config = dict(
    num_key_value_heads=4,
    norm='rmsnorm',
    norm_place='pre',
    rope_theta=68900.0,
    rope_fraction=1.0,
    bias='all',
    parallel_block=False,
    init_std_up=0.0854,
    learning_rate=0.00412,
    decay_shape='linear',
    max_steps=7837,
)
Each number is 200 + 30 x the weight over its row's rms, rounded and kept within 0 to 999. Layers, rows and columns count from 0. The size before them is the row's rms in percent of the matrix's.

# up: layer 2 MLP up, 384x128, rms 0.111, rows 295-303, columns 0-127
# down: layer 2 MLP down (transposed), 384x128, rms 0.115, rows 295-302, columns 0-127
# gate: layer 2 MLP gate, 384x128, rms 0.132, rows 296-303, columns 0-127
up295,100,215,235,213,232,172,211,192,162,219,192,222,217,178,242,191,169,247,171,229,157,245,208,216,174,200,166,183,157,160,211,196,175,187,179,199,193,167,220,226,237,191,179,147,177,178,221,200,244,223,170,266,209,197,182,214,186,193,180,199,191,200,240,222,150,185,282,219,214,171,184,207,219,227,168,219,285,198,183,190,213,178,175,179,223,266,191,153,224,246,245,214,188,190,184,227,201,199,143,224,202,179,209,220,201,167,151,208,157,204,235,219,187,150,253,180,152,194,214,177,195,257,180,197,108,189,200,239,221
down295,104,172,130,189,165,217,219,215,237,255,191,245,214,197,222,204,225,208,189,286,202,176,226,187,163,198,192,163,219,210,196,186,198,226,204,194,168,182,189,211,235,218,134,180,229,236,210,203,217,283,200,251,241,203,196,185,235,179,194,222,229,235,197,222,180,161,183,188,244,184,193,178,172,223,188,171,245,175,226,198,173,189,206,228,238,219,164,197,210,243,152,189,196,234,172,187,144,162,157,179,191,257,157,218,194,199,189,216,201,209,280,208,189,187,172,220,196,182,169,184,228,227,163,165,148,227,168,278,214
gate296,085,204,153,214,199,173,189,182,188,208,186,139,195,167,199,203,201,136,196,236,215,196,192,225,210,154,228,219,248,204,174,170,222,259,150,174,189,229,204,224,188,248,189,254,246,143,227,214,159,159,236,204,150,203,176,172,246,191,242,205,176,179,168,240,143,244,129,185,204,184,205,212,204,194,178,201,203,141,212,222,201,210,193,190,201,228,239,238,204,192,187,217,231,203,156,151,237,206,179,218,221,207,181,185,202,184,200,199,139,205,223,220,220,190,238,197,238,175,242,191,214,225,280,156,213,168,198,161,269
up296,082,247,184,239,207,189,178,227,208,178,224,193,167,186,199,285,130,191,187,232,221,193,167,164,213,216,170,226,224,175,185,212,203,207,172,168,226,222,155,240,175,209,168,226,264,200,149,233,188,176,210,212,179,209,142,175,246,180,224,217,223,144,203,208,215,205,158,161,235,164,195,206,147,194,200,208,184,198,203,207,199,157,212,229,212,195,213,218,244,225,180,170,195,237,181,165,238,144,223,193,219,182,199,192,221,146,193,154,207,212,210,262,136,194,205,215,156,197,180,181,274,216,176,142,177,195,254,169,241
down296,096,233,213,178,189,259,184,201,189,217,199,202,257,216,212,208,157,229,210,192,189,206,204,167,162,137,205,225,171,203,207,142,218,205,166,157,224,269,235,201,223,163,213,240,167,213,142,232,152,226,198,217,191,182,220,219,187,199,199,180,166,218,180,141,206,209,262,162,242,204,230,205,200,180,182,241,201,161,196,195,254,238,258,233,203,198,180,182,191,236,191,174,247,212,205,244,176,178,247,221,178,180,223,231,170,177,155,253,253,217,199,182,160,207,198,199,274,222,168,204,185,211,183,234,159,246,189,255,214
gate297,094,204,202,199,205,208,213,198,228,185,154,225,207,183,176,191,187,152,199,199,226,244,207,251,204,193,205,204,189,204,169,206,155,217,189,224,156,179,223,218,189,137,203,165,255,97,234,205,173,214,242,204,229,223,232,208,236,201,252,185,196,211,246,234,187,210,198,223,193,154,205,210,202,220,182,239,199,215,191,208,141,200,183,201,158,210,222,218,190,194,119,233,281,181,206,202,124,221,221,175,258,209,257,189,238,244,247,143,226,191,152,228,173,187,234,211,213,197,216,196,215,193,224,257,216,221,198,180,217
up297,078,270,210,139,218,235,204,211,132,197,183,173,156,229,201,195,217,234,190,213,173,178,195,174,212,209,174,217,209,259,193,172,208,140,160,158,202,187,220,187,194,231,190,230,140,224,200,172,270,180,220,195,169,146,204,203,172,234,211,168,234,144,152,201,167,208,225,198,217,240,171,227,217,200,237,216,223,171,189,232,218,224,239,207,212,213,223,173,242,189,227,176,179,183,193,205,263,183,177,196,166,243,158,177,162,194,203,191,170,216,216,140,188,209,160,226,215,225,133,208,173,203,209,245,265,189,152,235,222
down297,097,238,259,164,213,145,208,139,160,185,176,188,214,286,199,197,222,211,215,232,196,168,177,212,257,231,200,190,244,171,200,200,200,195,121,177,175,224,234,172,233,205,206,197,195,157,237,166,178,229,184,197,207,168,238,190,219,179,260,189,248,204,178,221,221,210,230,196,189,202,240,229,238,158,171,181,211,178,181,257,216,191,241,200,192,216,228,177,163,215,221,223,253,137,196,166,227,172,172,171,204,196,211,163,190,177,264,172,197,202,165,129,215,210,199,188,210,156,147,197,217,230,237,230,175,193,172,208,208
gate298,109,179,249,205,221,174,182,194,140,205,212,164,181,196,143,217,151,220,180,188,170,180,197,229,223,211,198,227,204,201,207,269,212,211,187,204,160,209,225,164,202,187,161,186,195,176,266,180,227,183,191,179,175,180,254,192,195,261,167,214,256,221,212,184,173,205,181,248,214,149,268,266,229,195,120,241,210,185,206,187,184,232,180,219,185,219,261,165,182,231,173,185,190,172,190,213,144,189,209,138,241,127,193,227,259,201,229,182,185,202,197,188,164,213,216,181,200,195,252,198,206,203,204,212,170,225,198,153,188
up298,099,175,267,200,223,200,207,220,166,184,220,179,190,197,165,222,164,184,185,180,170,206,247,272,213,204,200,247,231,197,205,185,183,170,146,193,180,227,219,192,195,131,245,218,202,219,163,175,172,122,222,170,205,179,195,167,201,201,143,212,231,209,236,171,144,194,212,189,262,205,273,192,180,187,187,223,269,166,192,196,145,202,175,234,216,210,276,155,207,182,173,161,173,227,196,222,201,160,192,178,237,168,189,170,218,231,195,239,173,192,253,242,163,211,174,224,226,226,209,200,204,230,206,200,234,220,211,176,179
down298,105,166,203,247,193,210,223,207,243,174,247,194,171,148,169,129,236,186,136,183,212,201,218,215,181,243,202,193,191,188,161,184,186,236,202,205,197,302,172,200,214,140,239,162,198,203,231,197,157,153,155,207,241,213,160,206,174,203,174,164,217,163,221,182,152,195,222,222,215,243,222,267,247,175,202,185,253,224,233,169,175,215,186,227,197,218,224,171,226,214,226,135,215,208,192,229,158,174,252,217,173,199,217,173,186,198,186,226,181,219,208,218,224,215,217,205,189,153,243,204,227,201,208,168,264,207,184,183,190
gate299,088,203,211,211,192,177,232,179,165,171,244,170,166,245,159,215,217,204,175,186,211,161,137,186,249,211,179,203,190,157,171,183,195,201,240,239,147,163,193,168,245,196,207,184,189,153,193,240,231,189,202,174,210,157,152,232,205,273,227,251,196,226,198,204,167,201,172,225,233,145,221,222,276,185,177,212,235,192,278,218,228,194,199,205,249,194,233,222,188,151,239,221,168,150,157,210,196,175,208,211,167,164,222,251,227,217,186,187,236,189,233,154,156,224,171,203,210,242,188,207,185,218,172,198,212,171,215,172,226
up299,096,192,206,225,217,160,214,172,217,216,199,222,220,201,250,183,168,208,215,177,215,185,216,184,185,203,176,199,203,181,223,196,209,188,176,220,197,204,180,207,248,194,209,197,140,212,261,137,235,178,196,219,163,179,171,215,270,236,192,206,209,190,231,194,205,212,223,257,217,169,173,191,207,268,202,211,220,191,181,154,226,175,172,183,166,216,160,162,216,250,213,195,198,242,241,234,225,219,181,220,174,166,174,181,236,173,244,184,134,220,195,181,214,211,269,214,158,190,252,219,175,230,176,147,275,147,196,158,287
down299,091,217,166,213,214,201,175,231,212,257,222,224,178,155,193,164,200,246,208,199,141,176,221,166,195,198,211,211,222,175,214,245,207,182,219,185,210,262,197,269,185,237,215,152,182,180,120,227,158,242,181,221,234,226,256,163,199,187,173,200,238,214,206,184,200,156,172,187,193,195,193,209,190,244,182,239,235,202,140,216,184,213,198,251,182,220,195,201,190,191,158,233,207,177,177,192,206,230,243,179,185,183,122,220,192,181,191,218,138,236,151,249,192,186,203,171,233,162,221,231,190,276,181,190,264,213,212,188,214
gate300,103,216,173,240,221,151,178,201,213,189,201,184,240,216,179,204,197,171,153,210,172,191,210,225,257,181,136,207,241,206,119,157,217,202,165,177,170,152,217,169,209,234,179,227,186,165,194,136,169,203,206,172,223,182,216,192,186,216,170,224,192,231,244,174,200,238,192,189,189,210,246,245,188,192,181,255,191,172,200,302,168,251,229,180,203,189,167,196,149,203,190,245,202,167,208,164,221,197,198,164,209,164,199,228,237,226,224,193,200,224,197,257,195,210,175,159,204,189,221,206,209,169,181,248,138,184,150,254,207
up300,103,178,170,229,208,215,214,200,184,199,257,225,158,178,224,168,204,214,238,223,168,185,195,204,205,178,199,236,194,190,218,167,205,245,198,179,198,182,259,178,237,206,183,222,237,242,219,198,153,199,159,234,210,212,156,163,179,217,190,173,248,158,212,221,213,217,233,204,124,163,185,224,166,233,226,174,141,237,201,201,174,178,202,193,202,202,266,205,223,162,195,193,219,188,177,136,203,212,251,188,186,195,209,227,173,159,239,219,206,220,139,118,190,194,179,205,171,201,130,180,157,196,182,197,282,148,155,184,192
down300,102,198,163,173,178,231,219,169,234,182,225,171,209,137,209,156,187,183,178,206,178,216,222,186,222,242,185,168,158,165,127,179,183,187,190,178,211,165,180,205,173,201,178,190,209,196,189,210,200,192,138,212,245,194,254,220,197,174,230,253,194,166,212,192,119,200,227,145,154,238,165,175,155,209,174,185,259,215,203,190,261,165,225,219,176,227,245,185,224,201,214,202,155,195,170,211,200,180,196,152,231,187,248,240,199,217,195,186,232,179,177,197,195,174,168,212,163,176,200,123,217,180,224,182,203,225,175,110,215
gate301,109,178,208,197,157,207,151,161,141,205,204,201,204,209,136,171,225,190,187,208,235,225,233,223,227,199,228,229,193,192,178,255,245,250,230,249,126,215,205,169,246,206,161,203,236,188,263,249,213,182,261,167,234,210,162,195,204,216,264,197,223,180,195,277,230,234,240,198,198,201,236,215,211,212,186,218,219,178,234,204,220,212,230,149,183,167,238,235,150,133,220,185,216,205,187,187,186,198,197,209,165,155,196,217,202,183,186,132,214,205,190,181,158,237,199,203,183,204,200,176,188,172,199,219,233,221,152,198,238
up301,093,211,211,204,208,159,223,176,179,175,207,173,206,191,203,239,167,216,198,194,217,214,169,202,169,189,239,200,264,240,258,180,195,177,254,155,207,191,202,200,219,237,263,218,139,192,113,252,208,177,197,198,244,199,191,157,214,221,243,257,193,216,197,226,199,229,183,170,156,154,246,141,199,186,190,248,259,186,186,195,167,198,193,206,191,190,173,159,204,127,189,165,175,228,213,240,199,196,179,210,171,219,232,245,162,161,201,211,196,147,237,233,201,231,144,201,171,199,235,215,161,223,169,209,230,178,215,222,212
down301,098,218,177,215,224,190,195,315,201,198,189,200,145,190,158,220,215,203,197,238,236,196,172,182,219,186,204,191,200,156,244,234,179,202,147,166,176,198,171,211,200,259,242,257,183,194,240,185,203,171,163,227,207,208,231,220,185,171,159,213,159,236,162,230,175,179,197,178,203,178,200,205,198,185,241,151,141,219,167,249,189,152,217,265,188,208,121,213,196,187,211,233,237,206,215,205,237,200,156,158,198,182,233,214,186,155,216,240,165,195,180,171,185,210,220,242,129,207,209,202,199,200,163,200,225,197,221,180,242
gate302,093,231,191,177,216,183,198,172,168,156,167,175,203,185,203,181,156,139,207,248,195,197,175,144,240,218,238,199,213,198,255,224,243,226,269,222,135,207,220,186,171,180,222,233,153,186,257,190,217,176,196,205,234,131,209,179,193,211,240,222,209,233,226,191,194,195,210,209,139,226,194,204,179,174,167,233,186,197,217,236,236,215,239,215,215,207,266,186,214,174,151,171,176,215,190,247,210,189,252,192,230,215,192,205,259,183,258,199,195,166,142,208,193,178,194,269,204,199,158,253,168,245,220,200,188,216,205,181,200
up302,096,202,212,240,160,215,123,189,187,153,226,272,195,187,220,231,214,207,230,179,214,212,243,262,194,222,221,293,210,231,160,168,218,258,178,273,215,235,167,241,215,220,239,170,224,167,191,191,191,210,223,210,217,197,211,190,162,208,193,173,207,209,179,203,217,195,220,215,206,197,230,196,229,153,195,185,206,163,199,199,218,169,237,187,189,145,248,165,233,265,217,195,214,233,223,211,186,242,193,248,159,171,207,210,130,220,209,209,233,173,200,222,162,185,191,169,246,226,226,190,231,159,247,178,190,181,172,172,199
down302,093,169,195,136,214,277,217,186,167,171,229,212,236,227,235,187,180,262,228,215,255,152,109,119,225,170,190,208,156,239,202,179,241,195,149,200,184,170,236,166,185,194,167,224,200,204,210,239,229,220,214,227,154,173,204,205,221,223,213,193,222,186,247,169,193,228,184,206,237,155,216,211,198,214,218,122,187,142,214,195,217,186,220,198,215,208,208,229,203,187,181,218,198,225,170,228,223,187,189,178,195,229,229,199,170,232,195,228,218,206,186,144,197,183,197,262,184,264,184,220,172,170,167,165,216,202,187,212,170
gate303,108,208,209,181,213,204,217,172,201,174,199,173,222,192,167,175,232,179,210,167,214,186,239,194,193,179,189,197,185,247,242,226,246,222,179,207,202,217,228,189,220,211,229,250,190,188,185,175,201,216,216,167,137,187,197,185,236,177,205,138,203,218,137,198,234,190,158,208,181,239,206,228,228,241,210,198,166,126,212,168,202,240,235,196,152,206,212,171,157,191,228,197,204,174,212,169,191,218,167,169,214,184,174,211,129,261,195,201,164,215,86,172,191,214,219,199,171,199,183,133,224,137,232,208,204,226,150,201,267
up303,104,224,248,195,226,254,216,169,245,202,225,238,161,167,181,209,158,191,188,190,187,194,246,213,225,209,208,196,196,187,216,193,173,182,206,187,226,208,223,219,170,206,228,173,196,208,243,214,158,201,240,202,187,260,222,244,164,260,181,200,186,186,207,170,163,235,170,188,167,181,221,226,255,162,210,205,268,184,172,202,213,198,180,165,225,177,212,216,172,220,166,198,268,213,197,147,259,214,195,198,160,142,186,202,188,161,182,199,218,121,195,212,218,218,249,184,207,191,111,178,219,246,234,235,247,186,152,168,171